{"norm_place": "pre", "init_std_qkv": 0.0565, "beta2": 0.99, "decay_shape": "linear"}
Each number is 500 + 40 x the weight over its row's rms, rounded and kept within 0 to 999. Layers, rows and columns count from 0. Numbers have three digits each. The size before them is the row's rms in percent of the matrix's.

# up: layer 5 MLP up, 512x128, rms 0.149, rows 215-267, columns 0-127
# down: layer 5 MLP down (transposed), 512x128, rms 0.129, rows 215-266, columns 0-127
up215 105:413496533474500437500420549477488474497554482518443511494545495531493487493480435604494491468555574520551499504512469428438465492550454514474521509484528562488529487498471496517492574514542486515541539488518498512505518523501458574455516487539423509482516470484479588477524419533468509513541486504538500468542421502424563538484393495521434484488537549531506414512489481516617491526470
down215 100:431485412489477613507529575537496532502460526442523486459487501457501541510553532478527513492437383502496499430504495508450500553596524546544502542500486529518519517533540531544519419445470428531466511504509472518508510526524539492466516429529527478482551471540582491541520573471488483458438485408501530492563501498514532414487514513545450546508495427477459482475481541544529507471483
up216 100:439535403462534541493476500510422536503540512512535499485492496467491482503562619468492490543465469449419502501530468482452559571524500500479513462496468508440498419457529455541482484519530564480469491466548468436467482551507424459557495470544477522559499487511495517504541533515531472534565495537552495559483473522451526482553481599543521460462506562480492433422559539492490463471574
down216 098:551564477433562541503512475525433560489551494464514446431522478484483484514470561449435489528524472474482429491406468582518548556518540530522624471469475455469493455507481481485487547470537504539444432431596484499471471465483445455500489469543441418570509487476467520535498546484525546507539559484505500518504479534488455480527517546484497495508562565548516485458539564497490515499510
up217 107:561460515544519480398450527545508523484471453537510463525572537451492502453478518572525477487556521413529556562528473466543536546482502465501521522483493513508473463441508492471477475484550484473507514511524458482512500555482518550513544500520409485493512454547482442489564463527456492447515358536525457486546524484495553533453448483495532498542474471517468404464522521403547493564432
down217 112:500415532442496457537508536526506477484497502491485504478460504542517485486538535487470483482501522471439525423512382453508524549444466534544498468476487437515550515530543445437560411520458439489495480545460574471516507512474490508554556377466469516522473505561488543470445499494500530496606502520441503546515537495502521468510524525440482500560604489544475561516559477481491509516427
up218 104:448524525555507513461481500495396489432416527504523493448503550503485545520492549489464485567538538481485506514520448505489497534451489472510487423472503502509564485529496426488470544573472478404505552474532514495422497560450436536541489574502421531510532510505474502524441552569529438563525430472564426476508494540401494504514522470542515530583497527509441487481537474454512510491503
down218 103:546399449497462435467491530528538494514532483491586495516599561502513463559513534503542568415523523470563469441494491472493538519488525448486504480486489465488392473546462480509452511510508539504471457493526575426506490507494468547497459490461492522485510516373460471570499467425462509515520512497541554542559431525474482479530469490545521520484600487556526502479553476479475496520536
up219 101:468493507501499511466493531584502484413548488517516496497499473514479444448457550532449535463524463529498508473521390512517554568433495468464496483535433534519593485476556499411464523495474532503543514524434507451562469457468483550499431514505498502437524477525556461500484533600507454484503410593514475537570432538506489584503482518504533479498508557478506445484552509521518495462549
down219 101:496521471556494524503548474550574536524533511501548505491455492534503465548460544531548550449473518445442487413526515529466467481386456457534496422499413550542509491603496474438505579500540461506541475516445524484469489468504527526516451521635502519511426504533537514519488447495460504502484511483562498459556432489504564493489521489512464562462489431470483456497467526511522486455533
up220 111:488509447452519501511430443536492498488454492512539519502530557441509515552471495583558590520547486489552544459539458480490504513456514574455522504532467520455536461490541471466509507510450453558552469503422482448435484436478495570457523547482379485452454486521491417490503575481448462452543477537514491468525523552502473525463460555502439559503475492497567444473540494462524525568504
down220 109:519503509460474568449486567493531506502470483489446511490516550573550484535483472570517513574488488456522519550495405474463531469470484520491533540450511455531523503417504474459495546380489461550515515484451509521448469510530494547477523575492449518540463541549488539521467500531529559432434497499563449491442550486490512462451533565506444461499535539473488556428523491575482518457404
up221 088:476487503553525546473487475543454496517456516561529493412525538471458416486523460542490509537485467448469495499554490422485448563490548498493492403496458485564561464479522483454476457494517514462492579517443513415480489529482441548466485543524499497591523474433461488534515515582462471479491437556554519528469483449475561449566459543559505509446487533517530536466477528490530578528559
down221 091:437464493528505505577506517471547448525480526553462392573495481486559460497511549492505513471491486544423503497650527420497542485495516501486436517517520426449553472535578445550472469476494409489534514490466481472501536583466490529502463529584514532491510443506547452451494451456466526454469527495485511538514491501516565533535454567542504523512489480499523455541523450501481459527489
up222 095:436448545498528503475384532526466467483510553588538460481515554437468460491514545531540496510515432498496531533517517461510533509562531512418461480484474495464558503456497472483503472553471482471496453431507414483491522577535491546473461490564478553471577449512504482442485495541574509449489421601467510499528461505466524525523524521552526493529485477602533432431503493480525460511508
down222 067:497553526546486470514551529467469459511442516459543503570379512468455491457530535544466513505501525516497468451512519425449486471435504526538505450464480417506472500531441501477560418513460405484479563519525499507479507586477548535489449554497489535459599486509483456526484564458520460507488495488505502506481539572472503577524503492572541497557445516513501441558554455512513500485580
up223 092:445506532423531514470461474451517496516477527533516471460434506511453450443493530509529483531489506490466523493531465363525560449549535550494485509513490480424505469392546475539493446531488442477482508467464450544513481531489425526474524483534492505537500476547489523489544467528478549552455472508562493539533495446428550552573520560537508565441550529562504428426465500446487489559517
down223 117:489527510479474537485562491470452444446507529550513535597464482486442485461557518419532447521509432414469484547459520451550538439492471588583530541523495529472443466488470498554468525513553462481481461566561480545470425524509513515433498522525526485450546446528496492496515445490546503459552483504480481523496523497522470517500450496500506533470533472431506454545632495526545523563533
up224 098:446457483567497511488479455544494487419470596534490449508487560474459467470520460544506524509493505542447455480501502449525484524508549481500491468487486458457545476449509486449461510597498527435468507510501444434519446544460462596486483532524474486482531468495477454495545477545506502439522523543573543532516442461514599459590446516547517519439497565554534407501521514438518459499448
down224 110:506505386525482543538593493504472443474526524552446476555501424483491503471510444465485497580471523516508468519556560443441566460524577575510440530482544486457499502442510487546458472522491485487507521494517487442540490528443534498461500541541542498450529521532506439503474426572575514500503502490470533626462422512556520487517491495490536494486501435513551459568472461482481520476505
up225 117:396494476435527476528551551495515556545454511533484503462465501525468433480451494587523507562572507536497469394543471451476577533505549518503492528450482453554520455495488552485542580457456432476518528446482499427461502520444438493501499491518475487501501469452480455527553499444502491499555492507484595503540545508487446548516545599508445457491501541512501481474452505570508460479528
down225 143:475502489540443514528481426500435462538511511539515524476518503472553522444477502547532547508490493543523453427493471506513513447564518530536509468502522581465531520537509500544555463490532466548471571525591503483466431462526458496560455445482499458473427465503529522455507525540526523494426441608523483509470492555485575486484533486578481464446467445479396532438551488512499442550545
up226 106:480470527487543528539476510444503438528499572527525452419565514497472536513532451511495516524511548486455536524534507429473548516607506554534516448478497510490490447530456486462457464554551504531469531441491485526488531543498522484523501522473459540518502490358514496491493521451532504482478470521511450532417501479473480473498508532594605472397465515524482506465407486503437566554487
down226 118:441468468469491547451491449445481465493476495481476521528454519474560421390525532543546461473502524546499528522515518473464580569466519485517519515435495497439457484479467498553506479544560419505549481519550545550543518504534553470508502493525502517518580547501504555537528427448555535489502466426489396522447544486492516512542481570407458539467517481439489435482504467515565516499486
up227 099:556490513515548587467521451517532435517448413486491480464551574404496548533467540512467460458577477491520524533548438462511482507433529513479527507481504493475548421501469512495508514504517394494488614458475449508488462474515542485472476502517423538533500457529502513531507552522492595514494408501479451517523543448468510476460429500495519544531568490486531502467509512521511575475435
down227 091:486460489378472469492530465471584459446562450493509496543425571491499470416550497515540479500472450557534537451520503465511538494484493547462493532430541509592487485455435525551532503540481549503521577525441439483505501551433476466523524518423504453483481489541536527422568536506518480531508523499513464494483586517548449552572538440441505477528476513502491493448540502515503499496487
up228 093:516444557484514533502493582423442498507512601517430400518534550546455498421513437525481522487471448488475492487527480510439549491524499540520504390432529456476527533544456486510481517492417475489468525511509441522496452523486495412468499511543496531515562470448474493458428515536547529531484499496472503531532478504570419460501558515565565489532488497532547520483441507504507571493543
down228 097:521504523509559470503475541571493562471455464537502520450599526490548542488431516490455535459478571565523437555524504502552537549509474535490493461533594547518431513564450467451414480498547536506483461436468493517447524472529455484442498510507474445528445411461465504480476473543492505531510470489581514494555497525463518509533396456492533531544526508499522491470543499537597488537504
up229 102:452494477497545569565511443521524560529522567573576543412551522470440495499420466530489575510533480542498477516536503441403556507454627552483476449496445483475487474489437531512555471533518444465474464471480438456469517509519483448483486456495527507517542513504528491488492439559463520459573499454494486556482518495536482487614525487521486513507544483500553462500469513480533530508477
down229 105:551540505492542469471499478492534476579465526516518457526569517479501558512470462551480551474480456526483441437552559500517510544497559485444500396444463524427533471486485430543525530429479471535429443513583503476457466516521513487475510466478478591418517523532519495466479522496556504539556510474530565446422439578523549497508482544531507504524557481409512501497497456524512533560495
up230 091:469503504549533506482448497528527478495483512536508492481514559517470459430573520506513527481512483509439491489556522480469467520503523537479494484505454499429471481490538489456517449506560497424506608493505496475487525565457519572479488566525463479463460448438442491457579519546576504419533441545566499523460468493425576500521470504550543441474520578536570423459446561471523491553549
down230 092:479485487555507518523515507483552486543476482477464475541464528499541486519557505453525524437504510515516518497531584461490506476552503597494427557486548447479441481461521503457434482496511471392545524444487490530529599586497501575454505486580531557410496493498498438515504485494481508496471497511542494458496422498466558469507519478518492488471518516628542421508468459485449524537567
up231 102:492473465472502486480480518502524494512477625496472507503518489472451443478506490499482472462518452509510464507504573496542578500469553563473538465539468425455466517394489459509532421510475590485478558491458475512466497502514508520406556481518552500539535504478501454499464503570559528509517461554520516505493462469520482560510505490585476537417517463514499411524472567589535415509554
down231 104:531563530440538477497556548538539505505505537503531466433534566510550579509448519515568532463529474549521496508478522581561536486538506523415496457509521435531544551537539501497575434479524493467477541513490413486493482574519487428449539407536475449499486486512531439442518500476533513476417461497446466559467574456466523450433503508545513461509439464462520469461491495497528507476519
up232 095:454514539513475461403432506559472487437474575520530478501599500546437433499441449559552439459507533483425499533500533520527551530568584523544517512494532504458540493466558517509466431494480536431454512475517462527463518486489485568465507481534570506445495556426499412514499475533464528476471458504526519498485545529512469479487491547527569440529494517571507466464447503502528491522446
down232 093:498490455509445525485463457570446519482464504478559500515544490431550549565533496523545550552484490493510538549471541508470549418478424554553483550523493468493511541515477523468448514489531511477469548470520460520529484489499472475514554497554478472443414492455510485533480489526489499557500477385567381552480461503524451463568443567502501483492490467514547512469484589516448413543513
up233 097:415488523489521441541439496496545495504461512521524476491432514520475493579446533558550496476517473480457486484519535447561594489539496504496519557528472464464508477448438525498555459526537485427495491541449493471397543469564510559539417458516475500486484492536477466556499565529466483502534490574509516505537456474521500546532448446555494527466441461569447391440501505490535456507453
down233 101:472479456542499542434549497486492485508482500570453521519454534479495527484539542511441462483500486444553460506512469509556467493446432594478479462454478545511452528530503519534537538536535474527475465522513466522472491550496474566466494526447513495522586427498463451485559594458475540505540461493485480517492484521541389543453479556475487508473441534479499624518432451567586531499515
up234 093:464476437489472506583474559560481500499504517512544503560486514499509429551486482528529466603509465540476509511514502377468596469555505581524460461545515544487521529444490455522468454556436489483531516492460421463500535498460469494531441500531456469515417509544501428480563491484466558516463508520486517520554531452546499518534396554515490525447495469520492453477475488527559516562489
down234 104:461465476456482519476574498497528559472482509459457547498526468442512487470462485564474468472443524466530497512540486521480487473462475456465500566498550514493499506456487477424433463583461529499519643507462530433514563455523502470450441452508507507446531556605487496539493552466594464531576420544464516512507493496489443531485525558520508467551530476527440497537490519503500460460559
up235 104:457509401426541516529435544468512460455495466475504519495459492409443507493477560499573524470491503477506498515464576366466536524527523490432560508533544535570549514476490500545499521573571437482536475527493490438509479522478443496495504550542526507443576499548463464508483465484488496458521458462510572483513511454522520559496503524539509507376478540494547462467480537474475474487521
down235 091:472431438446495527490495490432478444539487525505501464539403496490408563444602533578465510479567504543446539505494480511529488522454501513488501449520515440546525529503470523513493500488473522565478452556514476447443562513512528499530525534468543434507560432513473514497491529523494487471514461603423441466543500553479530542443539493494516486510501440527605487497502493424488476536542
up236 089:483473524460518514467498444472519599457501504515542479478487600528484523539548554535554505473499535431486536429506535448600467532584493430479533506533512463447516493479517482491517487589504540504533476486478490510491456481500461462465483515546419495446517454536483542456534532425472486519553532487487503510488514515428436521469538536584518480379440555521500464497529427509517505474561
down236 087:526513386462544582471547540493485457542486535470494523486488566521488475499499475484533546469499468546491497528553560498534504414520510516511502508468546473484482539570545532512503390474595538493510484451395463473537489511505468584483565509539526521452446483461476553498504546471401517476438551467514580484430494482547484450470475469512527501526496503474446444525542466543544461498509
up237 080:517506555470490529489425522477541486486453540483488536497466554558533484436545439487534459472532521505466444484498543501455493410492510492499562478475540539481491497437450488543539442500461484424494492442542468564474526568489516525572520488501545519470455473464455376485505545533528566468507513566437522505495504480563496491516520530589501383512546536473525431478513554522520572485540
down237 088:484539485438494511476439427512467527458456517501432499434438469551499543506508483442455466505423556517591478500527519573550521523494500461470514523466552448573486486522475531497504414494500485503559490532517439462487472401485447561523519453539493475429447508535531536529505528452485490524526495573478516585553427502469559468544503441499561535548542463489462500522533574498527447520485
up238 097:457540537563487506469499484559492414449453498539471517542540544557488486469509474486432525524446478530446505520485478478488539499555537406502485423483535522477551511426552508478529413490524481407472579439521497432458449493495503543507429466562550531481588559490499509504528456505485571526514447534484560509507523428513499544497430528527457501512521498599497462511489544477470473537502
down238 092:461500481564418486437469552545494525586470467535512545483461497487524525549484425537535531528473499585482495486496493484484446525467489545503479456500531470495491588460413482484456504405559408439486432473494515522494537552408480456509446526548522502528520434522557514561506463489514522498604516500509500554491489534532482517461504503492533451395528454502464562553513524522497509498527
up239 090:478496499482578503505539470523541493548493525481508500431490498466364512461542473478515500521511504462476524516552469450555486573497532512490541476470507462540603421508533484513444480520504490435486569520465496441487492482486390497428476506558452465590522448431486526577432488428531413556507536504498512494465536490501466512481461543519572513495469503511462523515476532463490569544504
down239 098:485514437523461530485527502490503514492560453496554482512476501488483477458526479461527489473506440532494498442492532478435522554538502484431508540448496531414455634489487545490517512569565491537498478520533444509522546433488549499537533446464568501528532517473509569505661481477491497506491478473523555454503470526411521502494501436489458499441577474529477471518499521448430489492570
up240 093:506463416510530436510519504482433507476483587538497455476521570415459454505501489521512553471577505458468535456502431477416521480565527481457527510566489490491523471469522465464471530524496420502520521468581506517422519541516402535510508545528441483521529407436482463533534566505468474499489501508530480511517538511511479507560580571541505462453476500542578497478443515518502446522459
down240 109:517461527480534553479526473518488491496522483444512526487508517485484476403515546521512537494425538490475396535429453524500567540456552476387588467528521518456470448508498448529520498529541469480462519513583522516422545455497595474564501558498517451499508459475478497551531501562525421560556428478512523535515429509461468499478478497456528458483540550443526449501523534507501545499519
up241 085:468436479519551495483446401464474500541537472557485528442483479483500490462455475541528488473504495481510471548510427457545545430570537542485558567428555527423540528444514553541458491568464469500473479511489432521493439511456471569452486446544430446455477417510495556533577520452428485463468481506513505535528529461443511473543491524548496499458518542497538447512456508462508512553507
down241 076:515495495496496531501512536511500400503540508415494551513522464510552532455518523503560475443518471472532470495421498473590540534558547522460548490474543496537483465514473463540504553474538526510444488468467528437487513498577573500437523442446510493504394492476460533439554547563470493447498508516520570467543530435494483529446500490514487531462596506474554539527527420446543426522515
up242 092:514475472484508511486534504505475400498473571552488464393528549476438489441578484481543519504485504451383486482555455441452525457443504506483524451516507498462541484530443469446440534486527472408552464469463508499503557562481545532501472573560496528525467452467509463524466465523545498501516448533464509500447467444472489493556440532574525490452474564492528478452504529478492563545538
down242 107:489482503498490594446489443479537484495494480510491440533453548455531477523566558446545507489542454466488575480538470440478459538477455500503384474516492532484484438546518511484515513533513479445572491486572526494519586566510503527475489501542502568505492546535601470503473469537564491489515466523498488382530450505466425503474423511517517505489530522548513483480539414485465537574475
up243 098:528493515429529638526481540448494429524451495491466458491458531493523529491515464507518457625541462521454503488500509486482562537485493530478450470513521500494499558512509481501400474522485480436491458509450439462511570521430507503460487494574483490515560443497474539548438489523504452550476465578449481590540478474554522540471492451482579491507495512546547497506499475471457573547520
down243 099:460510539470471425529524487505554486490536473552528511512620538515505461500510482466501578458437562496548466503509491501483484510525515575503470421561568519478520492489472449503511493528507531503501519451482595475491499489501467457531483517470463481478470422474465541465459551571489527507492483364543469617482488557449539517441465562491446490492590535495500462532509518490531512433509
up244 088:520464538462509431454505510552457400539510464522542517473534445544492476447571533547584564565476475503469551561476481492518554519474480460485482536490405539516546464462533510485504499425530484448477418510486513510499557514537420580536464532498504473535507474419453525516482507467480459436532466517538485512515486446472481497512464452517467431491419548493491440504477464524582542560510
down244 082:483548478436514477479540512494539440506519491594498547445549453549516569494482487496575511562423479493577462512533489487489533452492501515566481529552473515549431465384540490531466574466491585515444491492462549546457508508488497533459502540477465514507433510515470546435497531542521416564445477473522523485589478550499463445472542460529501518499557458469494519497491512465484482576482
up245 098:526454488478513431519452484587446503475507476515502455463497561463498431526529513457473495463576413429551483577493553460403547480454453530461540511470491500521542490460503493499491503560538547482488543565467503508451539445470468552503425459488504467509529531489506527463510529427520450469571453522547520470473436409539487497527513517450507500430523523534548444493534561564503429494499
down245 099:464474444519501379430458596476592489499493460540508543441526507492507516468504490500379462467516559504543455552518525475500416532497445525519457465525514486523486584494528523541555517462417542541518497550446528482501524446507424600458451539496498546525485462520531585469543519527526489463449506525534473464492501454464466469525472511513474482522497547543532485547535515491511464487524
up246 093:501521505489569515535505473540474469489458498495532486444503475528479464559553506510477435587585479539444557525529407442538448480465517526486500543449475486526591489538558505518483490511539486466550476442494483488516452501395514509479459543561417489536472494484482553531581565522481452500501430566484449467461560487526497458479435522480550536474468594529464460522545500479454495535505
down246 091:531385512559541506498501496395575482459483531521534479533507515474472567482459447559477560482453482534495486487529587519500471504554552397445489467527540505470537553441513503512538547505463457469450510538548562514526498477532473485504539404450505498465503563577504462419467510499468540496509523447458602517482516536521482509485502449525514489484536497534450445483451529459479476473551
up247 094:479466502506522530443538490540451532511459512517519452471549547470482518494495451534493537536485433528526546537483487469499516572535526589476497382551442436502566456408513447433538458512538497418503594443484473463459547526457544520450485547540484549525496489452472478521517546526532480464573488537492487472507474492444522494528495523534493488501533594515502504450523483549499526608554
down247 100:540476496476541553492447460492438542478513484451527451490443507475491477447476514544532498492526511466458506474538491465470544532475536501403525478493551459422488514470513440505501491513525470438562543478506460490483563562491499601487472537583476493489486431454447439543516500486518456461587450495512414511547453500413510549572472571557506516516543544501552444502512515529527540594497
up248 098:544439503524474463506514533504489544492556482528507496478540567511408439467456431497575475495497447476469483570556525500470494495532573530516571507562539485538472445470499503519476505459499501476510559493514456523469468523514487432454532497503522494516433429453461435519537508504567540505460474504536502536466550545460453485522593451564479508458436510479503527411392506557593512466511
down248 097:487488432473491460497498526529499541569408489431476465562514508488443525596500531527417600470514482517486509531528532465363485568510451485477505572429512461512444561506449497548540529496513516485531458491447460486533443525498521510477497478579550496454479540474489546491552480496499519482525530445488542483521515546500492523561523500474554461510575455489592534498465497463498505429496
up249 094:484485529554538486490418481496506478499457453506573549470504510470492517536480548525511457540584545544553538481531486433474547512483547501458499529518493453533523431509538472561512413488498503523495576485468516408443487618513443584493437474500488533525459501489500489522467548487520474500565442504540540495434449408471498510487424490549493474474485473458469505399473561543508519532479
down249 093:513485476486501490454479489488452482504451544471459469555534503497482519513509483463485501523522444630551472498508600508537543514463540525418498530471523441522505526490510437476539504494496519545472552479534519523499484533474431600559466448486486486498495551491486454515547484605525500558499501441418469486504430525531452463569501453487403539573533487498500478472508457574496531578437
up250 100:490512451513505500472427550518438523442501476547558440480516498434458399456541517584490553493560514405551523480535444539478505532497525485440523505508513508438496482493512481519539541533531502513536478506502477548534460560477449542502440531527469502454472467484470512510587564421562481473560462507531475499503445499434459524485585516474507573537507521538514465392511493512562511500438
down250 110:494496510514472574498494459459429550470460505456469489569525485518558599601532561462508466462474529416464487501536514488455516478496497526510500531573572444471496456448422505502458526570480490547526536523472544485518497460499571484517546484482488487519442521538537479473542461542467449523479445506592462488568524482503491454475497607448584444470450546487505532469483494521507488451463
up251 120:428478533490477493484431477483499438513510546539491518440508548433437491502515466605523509472503525454495490471541411499550551484486543581493512549540513446503512430488415491535524502566585455502513473484473484507514508584490512541523502518522446518508518430489497506498479544481491499499545423501439583493511513463440611564481504487547530509456475468534512456499411482480505441547553
down251 114:530505585467478479509489513399454550521460478483472552473446483483521522498554445522535488456467481474522531496504438502411500466488415388524498509444514561572454508559518435564503454455568526489490522510475549468479493477496464508498530487446551496545520532473533471501483472455565489535540469501449523592416515581526479520470481468566482533518514438529489496551487556580489508481482
up252 104:516518378578485487462445422523364457491440520528508475515450535555485486513556536484524488471492467451494506522516522505475502462498466521458552467513518532499495457475480464551573475508554443486489559564586508535475492494509510521543452508512520514522584502515470439566516472533541481393585496540509476483525500505524505508477520472519446527491456568538524517442467505523551452492418
down252 108:599509471529480443450493486483555496474471464566528509554479499473530510603589484500452543456534499491489497495533577548521497538498426484563489471431498539509535559564464548463451537481496521519459479472482544514442453527444485526506425487457520509534490433492458479504478443521498475503569507462502478480536563483543498541513483463532412560453525530566517506500531509500416390494540
up253 122:375526440510513508486467499510472471526402503510485489488476531413461532539547508521521567540487490521483526424521528470537508464479507523494507489540526534469529486478508507523497499544585520534548551492462490522485409523473526514452483577553469503475545451504444481514452534495494464461484431489608474440556468477472504464539498516543542440470453524479582472467497482431537507612566
down253 113:399499441451541524581563503505467567506509487454445517534482477492487527521581479502559519467546473412484500535523524522456510508448523488413479516541510463531527556454519559462505510539481500452479470547416487527502486442545504404536453517518540542548482530524518509541530450548449513486502484450502406475527531527479524584465462470502538475551469548526556525528531457456442426506493
up254 107:419453490463488509574498560511512391453467583507461474524523539458478472538509504515503516577528497525520537508495514398495517416486491501496507495559490501451498560490430424539554492555524428483549446469526501479409509536495488509473465494559494517507581429548512453493582505487495560436476458456523466456497509460503485496533412513533530546431527480527480456527494487518460498468538
down254 111:559469516517524495457489475519533494518505498413551533430474512550463434570442490511436588516459534522523507458491475531432432493477444480500504489465484531510484501500495484546511560495461457515526467457505589459523454459550488441582498527478526509499541433463510438603535586433488511516507542451476489448498507570486497412517528493535565501486570413504524501526492524443455485517498
up255 110:511498468438485475608498525506505419515486569533521531519518514480493437497506418527563510553542479496475493463482519441477553515481503598482479559484537498481472530412431457469515546527472515483479421499521480407470594547486515493437513460557502496491485489534501452501492556561448529504516551550469499509496481455530527534551495536525586422509497463562423441499463454459477520489521
down255 115:563517505474509526496523478525451482534509544488555476478506515477501529519526518421538488462547455519491537486507521526528509467424385508496524555479479517517495487441454506465492503550527542526546516453533500513510412495486495483510538467490471526532536507510494471418486511470549484369627533474437529458494513554502462506492382497513546528465446568487470547563476522530489385515537
up256 097:501473452472477553514473542490429573507496495569442481484543567423513440443551455471491489527473487477544464516485413471427490462473489516510512522499504518499460546539432504505517571584582451501579495491571457520495517559461508495529473467529485476517546490435422493510551467447583516463521440459505507523539449510445517507479503506530429555472497569511530484455533525425473514489565
down256 094:494515443421554486479502548505469575565478444499489504495452510533574494531447500468493473483480434492471449471510499513532495576513511479474487561477473518526467537472493414426400521495473520555469472557521499491465511591477550485489534492501458530558467555537509559497493492486425548548471486488554478448562460453482427570579466551453567498491493490532448569511447501470502567503519
up257 103:451434390457522468575529494540519444455482491545496507514500503481504390546532506527503535599527494439527473507474524473473453538514533510492478455460526479463538538495441463487488561498521492443533479453600453492414501537428522475475473562571476486450512469507438434530589509530495499490480524485605522491482521473519553496528523506480565550486481530515467520469472484440525522546528
down257 112:533502448516544492473561423526509491479458500478437542438484440463581436573510542431410577509641519548536501508521522515457508513500489483526520481442510447466504435455540510467540471507456492520494495515495484553544538476496507500527554543454502512457524382488507461531489492473492470505423571462482558423519470523534537464531507497495516564459544526506511515482526511520446565507484
up258 108:445461481492469481528482502436523458515481599524573519485488476497514500492463445524469503486472508532487431440496543490544513551527598450525499487571508444506540445462433488476508488541384505488488515470482493504476512563508467536450524531532513518506556538486494480514489586535529514515504446502515496487533463454455414495575478531580546458537551441503481442470446488480613471541579
down258 094:514569490451550458499449507499509476540511372446534474514421497497589512512517507416513549509563489558469473445510496536407511582501526534557475465517499568534485488555500469478556540522566504468471472510525468512459488509462488521584453531431583531513508500489472463485472509503473519509476474545520530470537425526434545525437491439513524581489543440500486479520554511485464534508459
up259 102:400467510530466572553438465499500511576534554520604507476488528481435531542481516546553421514527532562530437498501476502515502566525573509530524473510484516488551459535479481564520456520479389521503443496479455445526533578456500546494472494512499516452465442458507467526492475513511478440457494465480474479493450462486501450534452541510593440493432505537471544490431517540486547503534
down259 102:489460467440514510428539481496526452463457525492506599519426516520516452554503479510553420499563484492536510461507510607510404589465518562528496488430467509495444441478500431590511569475570509492486488540561502480553559433506483447462551526440518468534530464512515495532538512489511544469446486409488450488488454518515529506535522515478510479495537542541480461518510503447484496498556
up260 123:455468555463538553481488496502421514463499545533511444466417480523508523488595469477548515629498518487471499463510432457511577502510507539423502533466408464524589488504451471466525490533480460504525480484533477422532509574458485550541494543511474493477522439476462474512495580537507474557521424552488453492493541517463593526488483497528552434506499527501502437443528514499529496526525
down260 139:513484474523534541460482495504480529477459462484456545550459523458458492474469502529523476480529531479520474416511482500424482534499479462541486503521517531499530416518619473562479566435436513486485475510506556506524575476525450508483444499507457547445603544444482490538456457472497425561415579487481455473600504468489511510472519516522532511473554516548541502476594504494481542560457
up261 099:538479466510536417523464533478553527511511516501530537492458525515471442513592508542468497493575462497450515464502547464504580548554571485496483524577444497442496519449475473418511449574460488452483433488499520460489535452544481455525551467515417543501448474483492445507454528564459438586505464533513540569514504500428514497489474511522454509462481573516531477488474493612519509505462
down261 100:475476464483498540472511440509496511437516521492470417594464483546479449503526447504487483502451446524521460544528472512500524538499406511445484509473513444552453597509482495546528515532511486507507568480477511558511535439517448560507566486602424498533512564477493540545545515479534536464532517502479437559539487532552467508575494484496464416467431508488508543566493456490465438444561
up262 104:425525482523534461498507469504491490473548505527557468487538500465451489429477543432488499578532504518476509520520405447497564574534510505500469559497493472539498528460449458462386552529494459508494524475553470503487518577547465497542476521543454505507538445506479565450412470479524483453490549562505496532549504488411550547539503552477510506475502492539480443476539490527573410570444
down262 103:570509501516518481493490533442587440533487510498483545455471416508503562467505539483430517571562479507464505504523572581550535496540486493531478476504458494526482553537514507513485434518508468530531433464496517534549441485476417435360401531466492499528428498471426515507459526562546486460510519475463505524505452472526520437509424530510439532528466534526543474525498538509526511517489
up263 095:500436524445493600463448491507524540473539594506477541463549487473481496467505517479575433466476486500557504521521576505506518537492550490417526502520478460386481424426467407596537490499478465539531512457477468455474516448539502482425527508493524524497516518466477502520469508529438562439508514513473514545464472456477507518571464513506541538525517439511493528494455516531576438473551
down263 091:575498513432497523472538522504559522535538494537442543532491484500523556444479466542545500507451468520491532529538575530578499516589493487507500540512441511507527506473569478489478406434595506479503492498473460424476534524512464581451515478470534512520493478533503478447422489491533497441395510479533526500462587408478521546460460465503470544474424424526460506462478507496515498497554
up264 103:487380463514529477521476528494436507505457560535531530503500517476482549489491485615515497462515504487505470509509548506474485517525500489394545416561511477569493508492391510541520445515541513492506508482478523493525524490531493452472460455464495512590548495438476455537551526547516537487596415496469400552488496453460486549481431524527469425521510476500507488497454516542486545526562
down264 106:463492491464497521429511514369564480577559498489587533483501566525437554479488554459492557441465556467494485516542403551511448525443504428484495527491523490520518453528574452448515528522557516470474533473460480512483540498535491550553538443452478463451448487494465590480502535495521491513499441473507501516495499473421507530481545545518499535494589554489447468493557503446509495516505
up265 112:453536490529501553501501479466435475432558561552491379514465483456467472436508545495547497579478475480471542474530489455538503519523526601503492482520510437496450491507454418517457530480562408490510550457455488462463530500454529482523556540557447521505540428497498462490483534500465451497529544453404475548518538491471510525513570513523547537447496558504525553483503471465513507589493
down265 114:545524548505500454482553490537498456494532501409463505512449501503550464516551500524515572542537435468473459491486581522457429447527506544525504516568514526557537488505499496483560487487440472512493511521456461580513517525453531469453496464510539517470451531461560509468513497539510449581545459539449516504578401447514456500468464523523543500546466489515439482373443549543497516489419
up266 114:531462458485541480461469478568504440413478483516512485497558568513476507459531515633490539529603480505451474515521448500523530504481517541492532520545479520472492446434542483493440491506525459510564498477493522495397457575495458451450512486543461500501457438566519539441595547578503496488491497481539517515571490481454504512471433488509431491521566470512494420490495504471536488553498
down266 119:556528467449514563458500537485569515481525433485478520551475578494463465509496404541498518492495439531432513468508495474480502424499472512447507567456558500462468463500555469562498470473537509519482541481527560537467503533490399439529533442526552533516548512517613490516507513522545507459443492426446522574507492545503555473490536526465449463525549439516566545450481511459432514492478
up267 064:461452486529481557501554496428484503547439515497556543548477462509453494521557457539580531488488594443527431464498490513463515434540490546516609468506532501487486510484482440450543481525577488502382512587544448488445480434419543533457529480529492464424488437502429496522487534474531518524500524533520504544541488519476443541496468529513523541493517474494465532548514568459510482505493